Part of a small language model's weights.
Architecture: rotary positions, no biases in attention or MLP, attention and MLP in parallel.
Each number is 128 + 32 x the weight over its row's rms, rounded and kept within 0 to 255. Layers, rows and columns count from 0. Numbers have three digits each. The size before them is the row's rms in percent of the matrix's.

# v: layer 8 attention value, 192x384, rms 0.16, rows 73-127, columns 288-335
# o: layer 8 attention output (transposed), 192x384, rms 0.59, rows 73-127, columns 288-335
# q: layer 8 attention query, 192x384, rms 0.185, rows 128-132, columns 288-335
# k: layer 8 attention key, 192x384, rms 0.183, rows 128-132, columns 288-335
v73 113:133127151151166134139129147123142145146094113117116196114117160065148108096094110072164136131126139057173086146166172094162162097111189094129146
o73 110:085126115081085130116058146141109077162134123093146119138096123132110085160143159152120097130071114157057128142114109170136142127110101219150111
v74 113:110068076131135167172088096136136151110100148132118119116124144110111152160111114087138136154082167121140136170142127152108125097095124177131149
o74 103:152120133133099129120205140059108141135175143131108077106089101136144088145133134159110131178158130147143127156125114135141134177116161113152135
v75 101:107149161137043161158129107105104076118121098123157102088225183101092145136136067109129073134138154115134175122127152147103027138159172110136125
o75 099:181099097120176114106141146111116139128093167127121168172118101130142099177147174086123117171103104108129080118087093113178081172100123160108152
v76 100:139174205060135158153111173133191156139109165135174104106135110099163103075150125180146191132089164124173134115074116073091138100135132141134143
o76 099:189089101193052113109133124136094091104077097095153138183123126176167065182152117146127109152155148100098105120109131148075106135064130146144112
v77 110:194146117087114092115101086069129150081229169106111116092158094080146149160152131136152042168157120135164108126157157066089121158100146175133071
o77 101:109130151138129118187152127152126116168124079167115131134116203118111127077128127121074128103158102119209163136130134216141125117104121111136162
v78 103:130063156158131125108165096102123138151113089140135109063178149100196076168155110155168137168112158096135138165173100101123139129139088145127105
o78 102:074121125139127140115144071100172070117120106143132103191098116129107175106133119089186167134108146117152137107143094130188162134079138158123106
v79 102:106167148150107126124144054108108042158132183105115089175118132171179140126131129166101158130115121126147139187116143168080185118135140125166121
o79 102:160119168127152126162149147158069178142131113067130170091133117099161146117112169073083142110197117136186112108167131118113137128148053146117181
v80 096:115154069109129081115123162085152099087179122138169108178128142133158138093118155211129150154117142206093125126091101104141082155161132087144166
o80 102:190074159114133114098100128120177107176143129099111137171129172093182109086110115112130111085115163120118171084125111182135137152140112166081111
v81 102:137142142125102071107130033163121076134071154153132134160134129125193122145124116146144110103169158133083173134105107158147171081107131132104133
o81 098:178155135116088176127142191105135142123177081058110158123200100129109089135108166133137128148116119103143108133086139121151125077169162079152173
v82 103:123156142080158107108159062159110140127154152090113114116096185112150031142129152096133091142097106135161154129078145153116172113233138140179178
o82 099:132153107156090139157125119121128120131093061147105134142151128170152120121135133153121172147211154147155105049161113120132072158073183143090109
v83 101:145113117120130150094095150136185092152067153104085135146098169120138099096145089135104120099134177117102149109108151142152088170105144095183148
o83 096:117104122161157142182166127140092106099123106119121089116139087115118110098130121150162111127144135160163074127134131096113152083139079138087128
v84 103:152085206122126183127082128167134130136153118131113148091137101131082132138147063107136158109193142108103121140098094104186139088173162148112163
o84 100:132126108111117135112121124133089121130130160113120106158147124151154101096152132105095115122115174133164165093150146142164133100126099115100145
v85 106:135153111183096115173176004176132132130186170101124139187090114074099135129163154149102198142142085183118105117157130145147141158097050122122148
o85 104:108158170094164126118096154127114104117167159124160155073137121154165060159093104120110112104075140072168162138142175089134102089185156170112135
v86 100:119135157078078066156185049208083117118124124132106114156156115141131127164139098110144060100116106165065098187130177115121141168169104143155105
o86 100:121094132127173125118072121140221155169111112134138150118140174089115092145117177125146117120134142074157154080142143156121072069149115108115159
v87 104:061127143152119064114116201111129110135103111173120114141100124125095116069146151102125105204171130107118131075103085133138094194140130111090105
o87 100:178097121151114108110182126193128164151135153165166087120131133119117191075115117122093164121073160093069127184181176166113157126140098162172158
v88 105:064143103140111105140145125118161116150146129150172173124107137108114140133132138163071151067112171094089138177046139151155110152151135152125176
o88 106:140127157132087119121136108154133091138155131174100169104153079151170131161128180141134139199159142175084110082162180074069122100125112125153106
v89 104:086181087087158120137138166086213127119119118147192166135062120095145148090167115195149150102135107109131120139109118085042118142078094198051090
o89 103:167151097198087081157140099198072094106162150151153109175139114137162101139140124123124124163079110126111108140140103092178154139147117133156142
v90 106:123117149173092181069125178077133092151163146090137124162096130120131127161157096105125107081181169057165132121080110193109185079116109188116172
o90 104:140070089110184184137117056183128166160091115155139162104188092131138169064118148167137111111138104156131137148155202093120139119144119140135095
v91 100:106133190093127180130120132105131096129088185089140149080144121100156190071149152103130206170147165149113115081148153133113160086109148125132147
o91 100:135114115120101115114127142139118114133140066113081144142134067144191094102114148133116125072180120087118120135145175155162130171128102127119070
v92 096:103188149091096060135148120115016126107124156149169126116186144165109101153111107111114138158125121119143102139138114101104135096150106094099159
o92 095:131129065166070158124086097111201112161123173131053122150075166148148074133097166107150135127071090135101124178149155101130226187087095182137124
v93 107:133139142123087129127172081084134139137122143138117134111131127137115163142130091113137166091087135156134106098041016161231224152094099166200169
o93 106:071110080084175169109179083102092136153119093121162163122128126136120132150159121109131125146134128131180095139255167079080092072136171198071119
v94 104:146159105142135117127111110121161124109122097180105166154095112163093186148108117152090121100132101099068154122144124097104161108080099140137177
o94 103:125128101127092079155137096137125169113173187188137116133140128130133145150127119171157106093167131124130131197126161166104152110175131133155120
v95 101:119128139130131112086125098151111130094108144089101111075142114115109128211109105171121151129154165110169076144154173166104133123121135143024135
o95 096:170148169123111108129131139129153147139184182156091126187119144067122131095197139126141150152087117122137130152097093093102128127163114114134184
v96 102:150152165117105145109176093081168113111102086172132121079100139126089120046109097147159118155101110090166190091103089122130145117106137150071092
o96 098:157133109144155113095147193146140108114138122075146042179135114196173105126125216138121114077158114152085121161115180111147105117158129113166162
v97 103:108167156083182106101129102133133155138096112125139145172153161040081146147125149175122145127149099102116082114132180158129135109137089125129130
o97 103:158088106171105117212087118187091107108140122172130103096148061143150104131097082089172134080080172162127210122110151133144115082169124170114095
v98 105:109200124103093111175188101179116113110085191146061099106098151100144093090108123116076134106135160141111099086183136140134177132162174144118080
o98 103:088114110101140143078104192066171165135091086123141128115118144143087127172138181174147125145082108158065125148108121122077096090169064195126173
v99 101:140116100152148168100048110134120154165089150078177146055136114106133130143079160131121068122173165091121115162100092113135114100164132153133189
o99 103:129138148128149142126137124130108115133134109089113103151172148148117159175140149161163138150116099117146115102052156118101106118100085152133096
v100 107:132094160173105133137146145155195124181149143107094114160093137106131131126148132107122098195089098146175045120143157106116230158127100177097097
o100 100:128129107133138129158122128098066115124080130125180125209171118189138157142172107140151161124120089057120181161178081151195029169173156081125137
v101 102:128109194132117105107132140135113107126132120134141141137181102140115151185121173126124093071136170140177135134137112119118135085130176066148152
o101 100:168143109155064128138109112093131098149113134144055118064113162094133106108124138112105181063172124174094146125116158151146105102112127155130102
v102 112:130106194133044100098178115152152130214176194082099143119167106119133135104145142024187153161144140134113112139152130156123166108180155108120083
o102 108:143162143099146149125176098148113137121130107154100130166114134118161138158171125152165110094122105169144130090114152101078124086096083098087131
v103 100:162092140197137072127155067124148140143114170138120067110099116156104168029147127142140122176095086109166148153144076174102122142154140141154093
o103 097:110189157127067184152167159172119140085111154097076094116115123113098119205174097135115149112169106167144126143131108098114124168119137145130136
v104 109:093128118159144133160179108107186142153053117103062125121148153167152162100123144155086115083116196079108157073154124117130169112023187064173122
o104 103:156067132117095087090111153133128119121126109145098109117083098119083148077097158171158098161119108103088134092099171130114140143196090123051164
v105 107:094085144138175195120182160083097116122139131160103117122054173129149194148134082085181189127132106092124126126120120099104128149107098101138165
o105 097:107160138116097131120129136164106143128151117094134135098136183142112105102169126178139125185121097174126161116134124136182117095123149115108176
v106 102:119151141168150158160107089093129126148116085139119125160114181149134043088102118140101140091129114120131129182145118125098073126123184153141144
o106 099:133139084134081108116094235171171159082071140048130102088117112098120170147114098092134130153102123106125161091105130123173202115146127122121175
v107 104:154146138113102156137102148107112122158144130169086132124221109117105130131105150121116148074178148140085096115102158127152137082110112149143096
o107 098:135113156139155108144139122172130112062149135137095122118170097172145121093082091151200144077122141091090171113152143142073126112188132127146119
v108 101:110139107128094064129107162136159157114115083127150156162108148133134176089113116158118123117176095114090157161141152150149052126105073106132115
o108 096:114098115113207156149100116130162122191165162169111112126151146155159121193196163127144134162112153109158135099118130130123179158131142125147147
v109 111:139132136121148162146098132114121074097167123142122149101140213102074148152115103120110158073086063148143135131145189176118100127112184101105141
o109 101:175131171071132119114115120125129121123071093121096131090077136083128185138094134179161109145121170113107109120177064141148122163167102144143115
v110 101:132087092059156164161123125151103145140143132113174138160095107059155165115112078130108117067121168169138113124147157123110070077048127128156146
o110 097:116178180108155140151136085103088092147150134116137148153176081165099075126104144123135112115136121123153142167123210066119146146105128169139138
v111 103:089146132137199135048122126159134093063195048162143156170120115113178143077146122188101117151105118125091157157121108185172129106109125097140099
o111 101:121144116164126108161105139081096153179083146080137096139100149167105108115125197058158143086106132148094107088121130084113107111152075148133118
v112 100:124106138125207179098202178126091170181141101166128118156156117142127145112154173187082118191143076134067156164174092164189153129177149088083117
o112 101:136134128117099116089085131160151109056097144090128168136149131149156148141091105172145143110098070066168081082102143152093163086091095197151074
v113 098:175148117145100067167118199078146152159093154059120066133097120129145091162110087115119137140144109113128108066152127066126204055159145153165105
o113 097:086140104124144157069106131138116115176091082173123188170130126104138109119120089110133193170128089149106154138110074144112127175120154107060162
v114 105:136097132119111166112138058177188124121137122148112102194167066087122101145104136161177038113154123099107119133104145164162078103115113173056154
o114 098:075141138147201123148169155119118153153135116135143150098151167111189097113171150141125205116177187127154084155153133114167136174119110159194096
v115 107:151134193157138103192086149187121099114120075106125095154165138115185120109157096189183167195143152156143108133091103114104150175141138130079150
o115 107:140148160096097134156175139124154168152165166119086143127088124138151105148119115091105108070083097118140140149119047142130147142134134139129127
v116 106:125079140138088153154174138139133081145044134116130163109094177132151121195116133125151165156123136145144127106120109175165121147138153161094126
o116 103:111137126110116161082122186117087170138200130103168061189132099116121129115131110156131142119110155098111118137151118118070062162104123128135142
v117 109:168082146132091167137185156100149150151103146156089099124139082108183129095112160191069126123114161130146116132107156086101124126192133089126130
o117 104:083158129178136094096117115089117134112122086112145184137149146140115139122096140113127095138105054122080078107090058146130150111081097171103104
v118 106:114134106151121168053135165169133173105116088105185082120115049133103173141105145168102118110104135096063164154146138168156110110090033022183110
o118 103:133169132124085120135125120093104192133113138129070173120148131124087115081146141105105092137137135163129139143134162143138155159153142175113129
v119 104:082138173163161085119092143117122190098095095159140141167135151120179173175151123156128109099130192169104139110091140133116137125154167101117128
o119 097:153131133102115118105148102160131106109139182109109115134148133127108098123090154142174128187127109131088110144151148141070098108128114106097104
v120 100:136118135104149090161085101033136106109095161141101122145148057098067116157132128117183103144138081091185124147135160174168116031159105135150022
o120 097:103135136171102123114168171108131124172106112105167113147108192108168209122109104086037155083144140118096077070118134154122183181131189120142174
v121 108:141202145160126151147146120103113146095183139123114120157126128143134116107087137122123000140124148092097077118114079102135188167148172152123146
o121 105:104074062115084110029088134165171127200111141131125158110092112164134120141154129136155195135141112180120146106167148097065109005165103083153092
v122 104:144157148089144142108137078117103155118054136185147040130136149169208116103136176133096131151137142101190130072076250145160091182115186034130112
o122 100:137080134107113144161139149119046137099094128097119134145143117106137191164165147078140120109051106102125096117113077094111197099124098103155066
v123 100:050111146103140100123065144105089107112210156113098135132114149143174153128176121150139083095154172091068038133138131129141185141162153151157153
o123 106:130157106153130187101140099144162172106105153168101111199159077099136150120081059096152210108150099157098163177134113180106105118150136062115094
v124 101:055050110156147120137140161128143107132157171140109126170144098127139034119094092188146146057121111090130140115147169162113139148111169149158093
o124 096:204165142113096148107154131122109118131129107174117117148086084129147182115159124138142196183053148144084170133122136125116114112122113118150168
v125 109:116151140142101174164162113141114138164134084182078145150098117146121135143159109118189129084072105154179099092114184183101161118088152129156158
o125 106:111158145098165168132147078088129161142141133139152124132150044077142066109144138161103138128147138144126132113125115099135203188085092145098126
v126 105:154086191172158064132110093105090160225091148114118100140093123125095161135099192178121114116139154114112155085133079110168141088097172075162082
o126 103:147198108098116103086143172090136121126155128092178182132177099133181084134140079114131104123153146124161110135132147149110122094137086125097159
v127 097:124168106115117145122067129132134166151121143135109165102097119145125115147168135137118173134114081138086138110172130142127149099189135143060138
o127 099:122105097191126149051184163110102083129098114149158140150128134126080099115076185071138145154136144183139151146106019154147140099091140161130116
q128 110:111093183146173127157115107107144154142118142135108125152116181153084108161128117105173124109155107185098056097137118102104134182125106091158130
k128 093:142158138124106161187133139145167122116128117139109070140134119145074097125174154047045134183102125099172150116150091135202142172108152107168127
q129 092:117132144153116113111080133142111141163112056164141154068135080090138143144133132116101173120145141149158150103118087138124148119124082176123145
k129 097:125160096086155082102106107089167127130121176093076094155111127132137167140118153127135145122153133175172143107146133168091140110142114161134134
q130 097:154115086159133118167082149095120133146054148138149141144165129154140163149157158177132132121147164153125130116138109188180152153146123113098099
k130 089:114157099135115125113121134128165146110100089156175141092099073101168138074187117089122093143121158102081139116125113132123125114113160144179102
q131 086:110132163131134098119104158096122073118132130151102111160135216102096143104073133138165115071155126101137092147061088116179102110112125143157086
k131 089:169080101112153109154126106082182103117117101142131126087096154090112094162119150088136197138122141178162165122167126129100100165151134170157204
q132 087:090124164126124165175099094157130159134124188140109131153161081144147205097148172105085132212088138134092122066127128142113171122126120120111146
k132 093:113154094050136113090143171171139156138119114125137154095093113158188157104180078114152092147112142145082163126118165140099101156116140156133100